From a checkpoint of a small transformer trained on Wikipedia: 9 layers, width 224.
Each number is 128 + 24 x the weight over its row's rms, rounded and kept within 0 to 255. Layers, rows and columns count from 0. The size above them is the row's rms in percent of the matrix's.

# layer 6 MLP down, 224x896, rms 0.11, rows 0-119, columns 616-671
size [ 98 103  95 102 104  97  95 104 103  98  97 103 101  97 100  93  92  99 102  97 103  99  98 103  99  98  97  98  99 101  98 103 103  99  97 102 101  98 104 101  98  98  93 103  99  92 166 100  99 100 100 101 102 101 106 102  99  98 107 100 110  95 104  95  99 100  98 100 106  99 103  97 103  99 100  96 102 100  98 100  99  98  97  97 103  95  96 102 103 101  95  97  99 106  96 100  97  98 100 102 103  98  98  95  96 103  97 104  93 103  99 100 102  98 113  99 100 105 100  99]
[[141  87 155 140 143 154 111 118  87 116 115 144  99 130 108 136 116 102 111 168 155 121 134 125 151 145 150 192 152 140 103 126 165 113 138 127  74 152 143 109  97 120 147  97 147 159 149 139 123 153 145 125 145 134 150 110]
 [153 147 168 107 177 150  96 144 108 120  97  95 123 112 137 114 166 132  64  94 105 153 101 126 116 150 145 154  94 103  99 108 136 142  89 138  98 125 133 154 105 145 119 162 126 128 148 116 163 106 104 123 128 121 109 121]
 [113 121 134 163  85 143 144 141 162 132 160 113 168 122 130  72  87 130 137 148 147 123 129 104 120 168 117 161 144 152 149 128 153 105 125 112 123 112 144 164 112 152 110 172  77 116 158 126 136 124 153 113 148 130 121 170]
 [143 107 144 131 146  95  88 156 107 153 134 141 156  89 144 114 103 126 143 113 101 142 132 138 157 121 106 155 148 110 168 133 127 127 128 156 118 129 148  91 153  81 138 107 139 166 127 129 121 106 120 155 137 148 159  93]
 [162 138 146 120 209 140 137  91 148 158 158  83 121 139 127 129 145  83 113 123 144 165  86 105 122 128 166 178 130 101 131 169  97 125 127 156 118 136  88 160 127 147 120 106 141 151 138 103 122  95 125 112  76  91 100 180]
 [135 102 118 103 121 127 145 123 123 102 161 143 187 104 117 133 116 142  72 120 104 154 106 118 148 166 160 122 121 136 124 103 147 132 161 118 146 115 160 120 156 188 121 137 121  88 170 142 128 131 121 113 116  93 107 125]
 [156 165 181 124 113 138 133 105 135 111 118  81 122 123 123  98 148 100 141 133 122 116 140 126 130 188 123  98 155 153 132  84 112 141 100 126  70 116 126 101 149 154 115 105 154 168 114  87 110  94 150 132 137 159 132 130]
 [117 100  89 129 128 142 136 128 102 111 128 124 116 154 141 143 126 175  89 128 127 151 113 120 137 140 149  87 143 142 100 136 115 178 153 136 140 102 150 136  88  69 165 145 141  90 141 128 145 102 138 110 134 125 124  98]
 [135 167 123 138  96 147 117 165 144  93 128 119 147 123 106 119 124 183  96 107 102  72 145 150 137 130 154  84 112 125 131 145 142 138 106 165 109 155 139 128 110 141 163 104 140 175 142 143 111 146 151 102  86  96 134  87]
 [115  82  95 165 105 100 151  58 109 111 117 134 155 112  98 149 131 133 120 144 131 114 111 131 120 100 158 102  86 152  81 139 129  87 152 154 111 161 174 136 150 102 119 130 138 161 148 124 101 147  72 195 118 162 115 128]
 [126 107 147  88 124 100 164 153 100  83 115 135 173 105 170 165 127 102  71 127 133 124  85 128 117 109  97 127 102 125 113 130 107 147 142 116 122 143 124 120 139 101 132 164  97 127 110 148 108 146 139 156  87  61 161 113]
 [160 148 156 129 120  87 155 157 134 137 145 108  96 118 116 109 139 126  97 143  94 122 161  68 122 122 134 100 138 149 152 122 128 100 118 121 149  96 103 154 163  76 138 154  82 117  71 135 136 144 105 100  98 102 138 134]
 [138 109 110 131 137 144  94 129 161 160 118  97 127 145 126  99 144 106 133 126  70 156 128 131 157 109 136 118  98 151 129 160 153 124 161 145 143  96 110 164 145 136 169 192 103 137 114 135 152  66 123  89 114 128 149 135]
 [116 146 135 148 127 153 122 121  97  80 125 129 150 114 141 119 115 152 115 129  88 118  92 130 102 171 122 134 129 133 142 165 177 120 168 161 112 125 185 158  96  99 142 149 161  88  89 130 119 105 137 153 166 164 134 131]
 [153 168 126 136 163 108  94 134 114 145 133 102  83 157 141 138 123 166 114 144 136 124 133 137  98 127 117 135  67 101  96  56 174 121 140 144 151 137 137 121  92 136 142 113 103 107 146 188 165 200 143 126 134  82 104 125]
 [114 129 132 125 144 109 132  72 119 143 108 134  99 150 119 113 130 131 109 113  89 127 118 114 137 112 124  95 137 189 140  88 138  86 128 128  94 149 131 136 110 124 134  81 139  85 134 123 147 158 113 114 130 160 126 119]
 [142 146 187 125 115 123 118 157 105 142  96 122 146 105 125  94 132 135 131 139 122 132  94 115 136 143 142 137 105  97 107 130 143 130  85 134 155 166 110 109 131 123 114 156 137 114 122  87 115 107  82 144  87 136 121 126]
 [102 112 128 132  77 119 101  93 126 120 134  95 160 145 139 151 133 119 166 127 143 174 133 110 114 137 142 111 156 101 120  94 136 171 184 121 135 114 133 115 111 172 153 102 106  99 113 112 157 124 146 155 141 167 138 131]
 [144 110 111 117 128 102 132 154 130 175 101 178 108 106 124 160 126  96 132 154 113 165 119 126 147  89 114  69 128 142 153 136 148 133 142 163 100 144 134 122 155 151 147 123 127 172  91 151 146 152 123  82  81 120 130 139]
 [108 103 137 144 123 106 113 147 118 148 142 130 134 165 122  99 109 134 145 117 148 111 130 128 106 104 116 137 148 173 148 115 121 120 151 132 130  78 126 124 120 111 133 108 105 146 152 131 164  97  79 143 115 127  84 134]
 [131 158 151 141 133  95 116 131  96 153 117 137 137 136 173 120 136 108 143 140 160 134 112  80 136 153 137 120 115 127 142  84  42 143 165 185 162 126 132 133 118  97 130 143 134 151 156 115 136  82 141 108 153 117 122 106]
 [124 135  71 121 117 146 154 171 108 118  87 127 132  94 150 132 142 155 157 181 124 150 121 117  96  91 138 113 128 159 129 138 103 201  95 169 133 140 136  85 172 126 153 145 126  93 143 158 151 130 120 118 113 121 147 132]
 [153 145 114 156 128 179  60 118 142 127 146 156 117 133 121  88 148 134 131 135 171 133  80 163  82 165 132 206 121 105 123 126 167 121 105 132 170 119 107 143  95  86 126  97  99 110 136 163 130 181 156 132 151  63 168 146]
 [147 116  64 117 132 100 141 121 165  94 134 129 124 139 119 144 161 142 138 138 161 141  95 154 161 135 130  76 122 145 141 119 110 127 125 116 126 162 123 151 137 142 120  77  91 164 167 140 121 149 138 120 121 146  99 129]
 [ 76  42 141 141 108 103 112 116 131 118 142 144 145  95 152 155 127 166 133 121 116  91 128 134 108 107 148  95 133 110 125 123 165  97 122 120 108 140 128 177 136  70  81 106  72 120 144 111 157 130 165 110 173 156 129 107]
 [130  95 102 138 162 137 125 147 126 168 110 144 113 116 131 120 123 104  90 129 117  95 160 112  86 160 113 139 100 119 165 127 132 157 108 144 157  84  87 125 146 128 140 123 154 159 152 135 134 121  98 129 162 133 176 118]
 [ 99 114 144 150 146 124 153 121 138 174 110 165 102 117 114 111 109  96 132 130 119 175 116 140 117 129 191 129 179 106  98 154 125 134 114 127 144  90 112 112  96 137 145 112 101 121 115 152 100  87 109 105 112 157  96 141]
 [126 146 148 143 155 132 126 120 131 125  63 121 134 117 101 105 133  60 116 126 130 109 133 128 109 168 143 122 125 131 154 104 121 130 124 110 138 116 130 121 105 132 117 157 148 117 112 178  96 124 139 121  68 143 122 152]
 [188 132 129 155 101 124 120 128 151 134 116  86 114 109 102 134 165  89 139 109  98 109  88 123 140 147 164 129 100 111 148  90 102 163 129 125 137 124 180  96 202 136 125 149 152 146 144 101 132 112 127 114 140  78 129 170]
 [100 115 128 151 125 134 145 114 115 145 125 140 177 119 140  98  98 122  79 135 103  99 120 132 112 149 142 130 123 130 138 124 102 134 120 136 107 100 128 155 110 131 116 107 129 141 211 151 133 130 156 123 109 164 108 148]
 [187 118 135 173  72 112 120 138  96 125 108 108 111 137 124 150 150 114 140 160  97 107 104 128 160 166 130 174  64 102 152 159 100 141  82 107 133 159  98 159 166 100  98 152 130 153 126 149 118 129 145 104 143 138 136  94]
 [153 125 154 125 121 178 137 117 159 103 149 120 167 120 135 129 153 141 157 171 140 157 141 143 113 119 161 129 152  94 104 114 123  90 119 108 134  89 135  79  75 122 101 115 132 120 167 156 131 122  76 145 114 153 118 170]
 [134 140 118 124 132 123 140 103 161 131 139 120 132 143  92 129 113  84  98 148 126 156 148 149 102  99 174 119 143  97 115 123 128 124 115 124 133 127 157 159 203  78  77 137 128 131  97 149 144 142 155 149 122 158 110 121]
 [127 128 125 135 107 129 102  84 105 106 112 113 111 100 183  95 142 140 121 115 139 125 116 150 126 144 117 160 139 164 108  78 119 121 112  83 128 171 152 105 115  97 131 154  78 160 149 149  95 148 135  88  82 147  93 114]
 [116  86  84 105 179 123 109 143 133 182 119 137 185 106 134 155 120 127 136 160 121 184 145 134 102 105 110 108 127 164 124 103 167 148 172 116 121 126 125 131 156 112 110 149 134 142 151 164 126 106 121 171 115 137 129 127]
 [ 93  97 100 146 128 113 107 135 135 155 145 115 123 147 114 112 151 145 122 117 124 122 146 146 114 144  84 108 179 137 107 165 134 102 126 100 142 134 123 131 107 121  88 124 103 110  89 136 154  89 132 132 158 135 128 115]
 [138 177 138 134  71 149 157 135 135 152 137 177 159 152 154 126 152 125 122 130 164 116 116 146 119 111 150 127 121 141 146 133 160 152 122 151 110  91 107 120 148 101  90 132 134 118 161 128 140 162 150 140 119 135 124 140]
 [154  96 119 137 105 118 121 111 130 129 149 188  94 151 106 120 128 129 130 168 128 147 117 145 135 144 154  93  83 125 140  93 100 146 141 168 131 146  96 138 114 143 115 135 142  70 116 121 143 113 146 134 110 145 156 166]
 [133 120 113 147 139 106 172 137 168 117  99 123 119 142 130 132 133 123 119 124 111 114 125 118 127 125 119 111 116 144 137 117 118 165  89 175 134  86 114  96  84 146 127 139 119 141  95 107 121 145 164 138 135 144 121 112]
 [117 138 111 106 127 140 161 119 126 115 126 138 123 147 159 129 117 128 113 166 124  90  99 140 178 122 125 126 151 107 150 120 188 104 107 148 134 157 144 103 126 141 135 165 159  61 144 179 121 127 118 122 137 101 127 104]
 [146 101 152 124  85 139 150 126 120 145 172 177 126  96 131 124  86 128 121  92 128 132 159 149 134 138 148 144 138 166 106 188 142  93  69 110 135 119 120 130 121 103 145 136 169 151 108 129  89 180 155 135 149  52 135 131]
 [129 133 135  57 103 118 119 136 160 126 104 104 115 100 115 124 161 135  94 155  94  95 131 154 110 139 115 118 112 135 125  90 119 118 120  99 146 107 143 148 130 187 115  97 110 167 137 121 128 178 123 140 103 150  92 143]
 [ 77  69 149 156 162  80 124 160  88 159 113 114 159 117 118 125 109 150 139 153 194 134 145  97 100 125 143 142 128 169  85 102 149 152  99 100  72 101 112 125 154 123 128 124 149  77 103 116 137 122 155 125 169 106 125 131]
 [150 180 124 164  90 139  74 136 141 122  89  99 111 136 151 156 124 111 175 156 155 127 124 112 161 155 131 138 102 134  85 157 119 141 102 127 104 156 133 147 113 108 160 163 136 127 116 160  91 104 118 144 150 113  94 159]
 [135 146 118 130 178 139 111 122 147 153 183 147 133 127 151 112 128 122 150 136 127 144 157 159 140 149 126 144 129 126 163 157 116 149  95 123 138 104 187 143 141 135 158 132 159  73 117  94  67 146 147 111 136  98 119 127]
 [168 154 105 117 174 121 125 113 171 132 132 140  96  95 144 140 116 178 173 127  91 137  99 137 133  95 118 143 121  91  88 172 106 121 161 114 130 166 134 126 142 122 104 149 123 113 118 132 117 142  75 110 116 138 139 108]
 [157  67  75 133 131  72 153 110 128 116 112 146 132 122 152 128 151 140  96 132 137 125 149  98 171 121 187 137  83 188 150 104 133 105 115 137 108 105 134 165 122 128 149  81 102 107 138 146 126 144 156 120 129 136 123 136]
 [ 90 184 100 124 123 131  87  96 158 164 151 130 176 136  76 127 116 134 112 116 154 127 139 149 112 138 156 153 146 134 129 117 159 124  99 141 122 141 112 123 101 128 115 101 146 115 105 129 188 110 118  98 137 178 130 109]
 [131 110 101 123 106 148 148  90 135  91  68  90  91 117 146 163 142 108 175 135 170 101 138 104 145 150 130  89 194 112 136 141 104 136 135 130  78 124 111 142  81 168 109 131 105 128  98 151 152 123 123 115 137 113 111 124]
 [165 138  99 142 124 108 135 103 111 118 139 139 112 110  90  63 114 153 171 148  91 105 143 151 162 124 124 119  96 127  96 127 146  96 107 150 123 147 147 142 140  86  99 139 130 138 125 111  66 144 117 154 191 124 104 140]
 [117 118  81  91  98 115 121 148 138 105 126 158 138 162 159 138 141 117 130 122 120 100  86 133 146 133 129 151 129 107 138 133 188 141  66 107 150  91 170 127 145 143 142 108 131 164 134 132 132 105 183 116  95  92 136  70]
 [123 104 154 171 106 137 128 148  71  58 141 157 114 115 111 125 116 153 191 135 179 148 139 148 115 117 121 131 128 131 154  96 123 118 187  85 161 142 115 128  88 130 124 158  77 132 108 109 166 128 143  89 109 153 144 139]
 [151 168 157 110  82 120  97 130 158 164 118 103 103 124 139 110 149 164 161 133 104 128 132 154  89 152 123 144  88  89 149 130 115 163 109 139 156 127 117  75 103 164 126 179 144 170 120  99 115 107 115 114 140  90 107 124]
 [148 152 124 155 154 116 115 134  97 136  94 122  59 113 106 112 132 129 123 131 150  73 151 160 113 136 136 130 134 116  93 120 156 132 117 110 127 130 134 137 124 152 171 139 155 130  97 149 122  91 111 129 150  97 146 115]
 [113 131 145 107 119  92 113 129 102 127 160 126 148 122 153 145 128 111 114 122 155 127 165  95 126 176 115 194 129 143 124 141 120 135  58 152  83  99 114 111 126 105 111 131 103 147 182 109 136 112 136 148 113 118 112 132]
 [148 152 134  73 125 134 110 140 140 135 132 154  96 125 149 125 137 140 124 117  76  81  98 104 125 173 135 142 144 157 142 120 119 154 151 160  96 188  78 125 132 128 125 182  87 106 155  83  88 139 149 107 119 132 144 153]
 [111 147 109 105 139 137 160 132  87 156 107 149 109  97 137 134 112 106 161 122 110 144 161 158 137 135 134 109 127 174 116 122 129 149 154 133 119 181 127 100 153 146 143  92 104 120 134 126 125  80 134 102 151 159 123 137]
 [168 167 139 107 144 151 167 145 184 141 142 123 131  61 130 152 132 171 159 102  77 158 113 118 124  97 201  71 102  48  92 110 176 152 129  64 142  94 138 102 101 134 134 169 116 121 104 148 164 123 135 113 168 119 128 156]
 [129  96 123 151 137  82 144 147 104 106 139 107 111 140 132  89 147 104 129 112 138 128 153  96 152 122  90 144 110 180 141 140 148 129 119 126 118  85 153 144 139 118 155 141 115  95 131 134 133 135 114 107 119 136 113 145]
 [130 182 182  94 133 125 156  96 149 120 127 122 129 163 168 129 127 111 116 172 108 106 131 105 127  96  99 132 132 128 166 135 141 130 124 132 124 119 134  78 130  74 106 115 109 133 101 134 146 151  68 142 138 123 135 105]
 [119  98 142  94  75 129 126  78 130 113 147  98 155 109 123 148 115 109 165 125 152 138 141 214  92  79 128 130 147  96 112 117 123 121 106 129 146 177  86 116  91 142 128 113  72 107  99 108 126 122 100 129 182 132 147 135]
 [124 136  87  95 154 146 157 123 128  89 129 130 119 164 102  76 143 175 103 143 147 132 143 117 126 137 125 135 138 156 130 137 129  87 127 118 118 157 125 174  98 158 160 187 134 111 156 100 147 134 115 121 122 168 108  65]
 [118 146 140 140 140  84 146  95  89 117 131 115 108 137  93 101 134 138  87 117 148  97  87 122  90 169  99 132 129 111  94 101 116  73 143 112 103  77 129 164 148  97 124 152 160 144 104 116 101 135 158 142 106 150 103  91]
 [163  98 149 149 103 125 110 102 129 161  97 135 138 137 108 152 161 136  97 142 137 124  61 121 160 154 147  69 150 115 121 153 133 141  64  99 121 125  99 154 135 101 151 127 152 113 119 124 138 151 113  95 113 109 131 144]
 [156 161 126 120 124 152 149  98 152 118 105 137  89  99  82 112 112 126 163 125 117 164 109 139 126 163 121 126 126 152 114 150  87 144 105 148 141 140 120 143 153 136  66 106 182 110 118 116 136 137 143 151 152 168 141 148]
 [ 90  96 104 131 143  93 169 190 141  98 124 171 138 162 124 148 124 124 101 112 157 155 114 102 133 137 154 124 127 133 116 103 113  91 125  77 114  88 113 123 149  50 127  80 145 147 102 156 138 153 112 144 148 123 148 142]
 [143 158 107 125 128 143 126 142 138 117 133 151  99 167 121 135  60 128  88 135 155 127 125  94 144 104 111 131 130  97 105 121 113 138 182 116 155 169 112 161 121 173 121 150 116 131 121 106 140 158 123 155 102 101 140 163]
 [137 153 134 144 127  71 121 153 154 138 128 109 152 143 127 135  97 113 114 164 155  79 134 151 133 137 151 133  65 146 141  99 105 150 102 113 118 102  90 139 172 132 133 132 160 120  99 135 122  99 123 198 170 134 162 131]
 [110 171 145 122 191 114 134 127 105 144 124 126 119 121 149 137 125 102 160 137  87  72 129 155 119 135 116  98 183  65 163 135 112 143 121 104 177 161 108 100 120 112 150 138 115 162 106 100 146 119 154 152 143 144 148 131]
 [147 136  94  94 134 103 155 143 134 152 136 226 130 115 128  64  69 134 143 140 184 147  99  93  97 122 107 146 160 107 134 159 119 143 156  85 127  83 157 168 104 189 128 116 134 103 104 140 142 138  90 115 166 121 107 108]
 [119 195 122 143 103 149 127 146 135 152 134 133 153 131 137  90 141 141 107 157 119 105 101 128 124 129 120 136 136 163 143 129 129  91 148 161 130 101 126 134 128 151 121  76 129 112 153 117 148 139  78 142 142 113 125 102]
 [112 135 125 107 178  97 103 141 119 142 142 117 137 112 150  97 100 145  87 110 141  88  92 115 113 132 141 106 175 139 172 135 128 128 142 103 136 137 151 190 112 158 128 122 153 102 125  87 131 119 127 114 171 129  87 122]
 [153 101 114 147 117 121 155 122 101 158 130 123 134 125 130 139 138 135 128 157  99 125 124  94 151 120 104 162 133 124 134 149 118 148 150  84  94 147 117 146  96 122 129 139 116 180 113 115  75 147 163 129 136 151 109 131]
 [104  90 162 135 119 156 109  95 165 124 149  92 112 178  91 129 133 130 127 131 122  91 114 143 134  98 133 109 161 119 161 161 127  69 146 112 154 127 166 154 142 105 142 114 135 106 178 102 101  86 136  87 140 135 147 105]
 [139 139 173 119 143 149 148  96 133 127 111 170 153 119 148 124  89  98 140 117 115 174 139 165 104 132 110  93 120 144 126 151 152 136 140 132 114 158 123 143 123 157 105 106  87 144 102 106 120 137  77  90 106  63 155 177]
 [116 126 186 123  82 133 140  78 128 156 144 106 121 156  95 158 119 164 131 143 121 177 148 175 115 114 104 117 126 126 134 121 129 118 152 133 117 117 127 138 109 152 167 110 138  92 141 137 107 107 121 147 130 152 152 101]
 [ 98 133 118 127 116 152 169 141 155 116 117 111 145 120 117 124 138 110 136  97 159 142 126 124 120 102  98 114 133 137 118 136 138 122 146  97 145 112 124 133 120  94 124 119 157 119 106 132 139 121 159 133 110 149 128 152]
 [138 138 155 129 168 113 108 117 170 150 147  85 157 148 149 140 117 121 124 117 176 108 131 113 143 131 132 152 114 164 113 122 151 145 142 101 103 101 150 119 156 150 149  66 109 142 147 154 136 155 109 118 110 112 129 143]
 [128 126 154 133 139  98 137 125 150 114 150 154 143 116 117 126 169 175 116 114 111 132 161 144 136  95 121 122 116 147 172 175  73 140 127 117 108 153 165 144 137 104 132  97  67 117 115 100 112  66 160 125 138 157 189 111]
 [125 181 130 139 181 190 149 119 134 172 153 103 147 146 133 149 165 172 111 174 156 139 133 126 107 137 146 151 132 129 124 104 153 132 153 125 130  87 139 160 117 178 167 131  95 134 107 157 117 115 119 111 133 113 142 174]
 [156 119 180  77 114  86 150 143 105 103 123 140 122 151 163 118 153 123 134 134 143 124  76  90 137 106 122 118 158 144 121  90 120 132 114 112 166 154 134 116 118 135 151 105 128 141 156  85 107 160 119 115 120 168 115 161]
 [145 171 118 125 181 138 125  99 110 158 150 147  93 140 112 122 129 126 124 132  86 141 141 109 125 144 124 148 164 126 133 134 148 147 168 139 162 159 105 148 129 142  98 114 116 105 139 117 109 144 102  97 141 170 130 177]
 [137 138 138  89 121  94 109 152 179 114 108 130 103 142 108  93 123 142 134 122 146 125 103 109 126  98 106 100 125 131 106 136 139 148 103  91 140 156 103 128 140 109 138  91  98  84 104  95 114 106 114 148 103 131 111 138]
 [109 142 101 120 133 120 102 128 157 157 110 125 118 155 117 122 118  96 158  89 136 118 140 137 123  95 112 131 124 110 132 102  92 118 156 134 161 127 104 135 117 115  94 156 125  83 167 116 117 154 132 171 150 138 137 142]
 [136 147 149 143 102 154 132  61 143 147 128 118 157 112 120 116 149 118 156 136 150 128 119 138 111 138 115 109 150 161 146 127 140 135 135 143 100 119 112 161 136 165 116 132 163 141 137 136 181 117  93 144 138 113 106  91]
 [119 141 117 120  78 157 174 147 103 184 124 101 150 130 150 144  99  78 146 129 184 146 188 130  93 129  92 118 104 116 109 151  92 115 134 145 148 110  95 145 195 126 148  87 128 102  70 104 141 114 148 139 184 170 125 134]
 [138 107 135 160  88 122 103 158 113 136 102 102 124 139 158 128 144 120 123 150 167 163 129 150 130 112 118 129 148 118 146 156 142  90 115 127 138 127  95 152 100 146  94  59  98  85 107  92 161 165 138 155 147 153 147 136]
 [144 100 117 149 129 120 122 165  82 107 163 111  97 162 151 144 147 130 144 118 161 157 110 158 100 118 121 103 121  87  83 135 128 170 160 135 143 175 141 128 105 120 175 135 114 134 181 104 100 119  97 148  99  92 163  92]
 [109  85 133 165 138 119 107  90 165 177 160 142 159  96 125 144 131 160 122 116 114 115 145  91 133 121 148 151 143 136 121  95  83 126 127  86 121  92 136 105 148 152  96 166  96 143 148 123  96  96 129  95 175 155 174 109]
 [115 137 117 147 113 133  96 132 132  77 119 143 125 127  91 126 107 135 126  86 130 116 114 135 102  81 151 120 120 129 114  98 108 111 164  82 127 123 129 154 139 143 118 173 111 129 153  88 100 183 141 113 145 130 172 103]
 [137 130 144 127 167 155 140 137 123  59 115 119 122 118 107 190 137 158 120 106 104 153 100 135 107 119 134 128 145 109 113 121 119 158 150 152 130 118 146 136 162 139 171  95 114 121 141 142 141  96 107 107 130 130 113 153]
 [134 128 107 122 125 104 131 108 111 159 130 150 140 128  89 165 110 122 156 109 131 161 135  88 104 131 129 124 130 155 132 143 107 117 116  94 110 140 129 136 132 149 103 166 116 137 141 148 107 158 188 106 165 153 102 133]
 [114  88 148 168 110 141 176  88 153 113 153 163 143 114 173 129 132  93 122  89 163  87 107 147 122 117 127  59  83 167 123 107 160 146 116 105 187 128 146 140 105 138 122 139 156  93 113 151 146 128 132 131 152 109 107  84]
 [104 114 147 147 147 112 125 140 155 129 118 103 132 128  74 128 107  98 105 120 129 154 171  77 132 151 145 101 148 108 139 101 127 159 140 177 128 114 134 103  80 113 134 126 135 157 128 114 158 136 111 160 117 140 126 107]
 [169 115 138 161 115 131 103  90 127 127 129 141 130  98 137 159 184 138 138 122  85 125 178 101 123 153  65 125 162 219 109 113 121 119 110 106 134 141 132 133 124 105 128 130 182  94 121 115 112 151 117 121 148 151 106 161]
 [133  97 145 131 104 153 130  93  91 130  99 132 115 147  73 129 140 142  96 138 130  95 141 140 163 119 117 111 116 143 140 107 117 133 119 115  94  91 119 117 162 100  96 129 111 153 154 137 125 144 144 103  89 129 169 118]
 [106  91 136 118 120 139 150 159 157 120 133 104 164 140 115 102 145 169 144 121 124 129 184 176 119 116 127  96  88 133 171 115  96 118 139 119 145 134 110  94 159 162  97 112 127 121 159 137  92 127 136 148 194 101 122 157]
 [ 96 173 148 181 144 113 144  93 125 114 104 133 109  61 143 194 138 105 163 139 149 123 125 124 153  70 118 140  97 120 112 111 137 130 108  85 155 102 147 137 159 145 133 129 100 127  89 118 130 158 142 142 105  92  92 137]
 [158 141 105 130 145 146 111 104 108 123 111 131 178 147 131 135 135 120 141 171 136 106 133 111  96  71 116 133 105 160 143 134  95 122  93  91 186 126 111 183  99 114  98 158 173 142 118 164 154 101 156 151 180 106 124 138]
 [139  93 115 155 164 144 130  78 135 141 107 134 102 121  87 137 107 160 167 125  82 143 123 158 136 121 135  93 128 102 102 148 117 173 139 165 147 128 139  86 165 106 161 184 183 114 161 157  93 159 121 121 149 133 110 171]
 [151 105  97 118 139 143 125 121 162 117 138  80 101 144  82 151 112 122 178 133 149  97 137 145 111 145 117 127 145 112 138 104 146 142 121 131 133  92 112 131 132 110  99 120 121 133 115 135 129 152 151 111 140 145 108  93]
 [ 95 146 154 125 118  85 110 128 104 141 100 116 133 141  75 150 184 125 110 141 143 115  88 111 109  96 119 106 137 124  93  93 131  99 144 105 117 167 149 126 117 137 161 119 165 121 182 116 125 128 128  92 112 122 152 146]
 [145 145 147 114 154  86 145 136 136 113 151 123 108 173 104 142 110 157 124 122 169  98 116  96 133 135 115 131  92 138 136 152  68 147 170 182 104 118 126 122 110 125 113 124 165 144 109 132  98 103 123 107 129 108 110 175]
 [127  86 100 177 124 150 113 138 146 116 123 112 100 142 137 129  87 102  92 122 128 154 109 108 159 184 160 110  80 162 130 127 142 117 122 118  85  87 107 113 168 123 164 161  81 140 101 131 150  91 138 137 116 110 134 127]
 [151 117 165 140 155 106 185 106 113 129 178 129 152  65 121 140 142  73 116 153 145 165  91 122 121 115 104 137 144 128 129 138 123 132  98 141 140 125  89 150 151 108 114 126 121  93 134 121 144  86 139 126 115 125  92 146]
 [151  96 124 129 108 114 101 133 147 161 116 126 102  97 102 128 126 150 133 108  50 163 117 101 119 149 138 122 128 163 135 109 124 115 140 102 189 127 168 114 123 117 129 117 136 133 148 149  85 139 145  90 159 152 143 116]
 [133 166 142 103 134 128 100 168 152 167  86 173 116  53 156 135 121 156 180  89 103 126 101 163  90 129 101 128 148 156 112 115 107 112 105 134  89 118 128 109 112 126 132 150 154 162 114 128 144 110 148 159 110 131  98 182]
 [ 61 105  65 164  65 110 154 119 132 141  68 152 127 130 131  97 139 133 100 170 155 157 169 159 108 148 144 139 124 131 130 144 143 118  78 108  86 117 109 132 135 140 100 127 171 116 125 100 132 131  89 128 112  96  85 127]
 [128 125  92 155 168 112 116 152 114 156 110 135 137  92 169 115 118 119 107 127 127 135  90 119 107 171  97 127 104 129 128 101 122 158 106 125 158 181 161  70 150 129 123 114  90 114 177 158 127 134  93 129 149 115 144  86]
 [134 162 140 132 180 164 162 136 123 153  80 137 119 152 108 117 117 105 105 137 111 101 142 125 136 140 143 101 151 116 182 143 163 167 109 129  90 144 140 134 155 115 129 139 122 152 127 149 159 159 117 123 126 147 112 102]
 [124 136 104 134 131 154 133 109 154 137 124 129 161 144 114 116 118 122 152 101 143  90 169 112 125 194 142 119 160 127 143 117 170 149 164  96 142 102 153 108 128 159 135 114 105 115 120  87 127 160 130 142 146  60 110 127]
 [128  94 139 118  90 119 133 110 122 104 111  75 130 118 146 104 137 119 122 150 124 141 122 104 120 124 122 117 130 121 131 117 115 136 101  50 140 105 115 111 124 147  92 104 130 133 184 123 109 112 136 123 162 165 133  91]
 [122 125 155 164 126 130 180 139 122 143 131 139 104 149 111 120 110 145 150 130 102 132 148 156 126 156 103 147 119 157 115 137 114 109 143 159 110 176 137  86 131 148 155 155  92  94 100 119 112  98  98 145 135 147 103 127]
 [109 149 160  86  92 132  96 108 143 163 150 165 106 143  77 133 167 149 102  74 134 124 141 110 152 156 110 125 126 147 121 128 106  70 152 126 132 139 117 129 150 140  97 130 100 129 142 148 122 143  99 177 144 101 152 135]
 [118 165 104 161 127 106 131 125 125 165 140 124  99 154 173 105 138 119 144 134 154 122 142 107 143 173  83 157 128 106 144 130 111 154 140 128 133 130 143 129 108 124  77 133 116 124 120  95 170 163 108 156 148 125  85 137]
 [134 158 158 173  97 113 115 139  94 162 141 150 124 105 120 146 161 143 144 143 115 150 136 174  94 149 151  92 116 144 103 116 153 124 144 124 134  99  99 108 138 153 123 161 113 104 108 141 123 127 116 130  81 147 160 116]
 [ 98 147 117 106 102 142 133 115 145  73  93 119  92 157 156 145 167 126 126  87 122 104 124 150 103 110 137 154 105 140 146 128 140 133 162  92 139 120  93 158 162 166 145 146 135  94 128 143 129 143 136 145 105 127 139 132]
 [121  88 161 126 116 138 144 107 135 113  91  85 113 138 128 180 140 149 130 130 185  60 104 175 172 106 138 164 130 115 128 115 127 152 139 163 109 122 128 150 103 147 151 140 186 151 128 134 115 135 116 135 126 101 121 124]
 [159 107 144 159  87  98 124 141 131 104 132 114 119 108 141 116 147 112  94 146 115 118 162 108 114 103 110 144 154 140 132 141 123 137 128 139 109 130 115 114 112 133 177 117 149 168 124 116 105 182 142 167 129 116 110 136]
 [104 153 110 172 123  67  97 117 134  97 154  95 161 160 121 134 123  86 125 154 119 126 134 112 118 118 151 106 131 112 172  92 148 124 137 118 138 154 141 102 151 128 114 147 125 139 114 113  75 149 159  87 114 145 127 103]]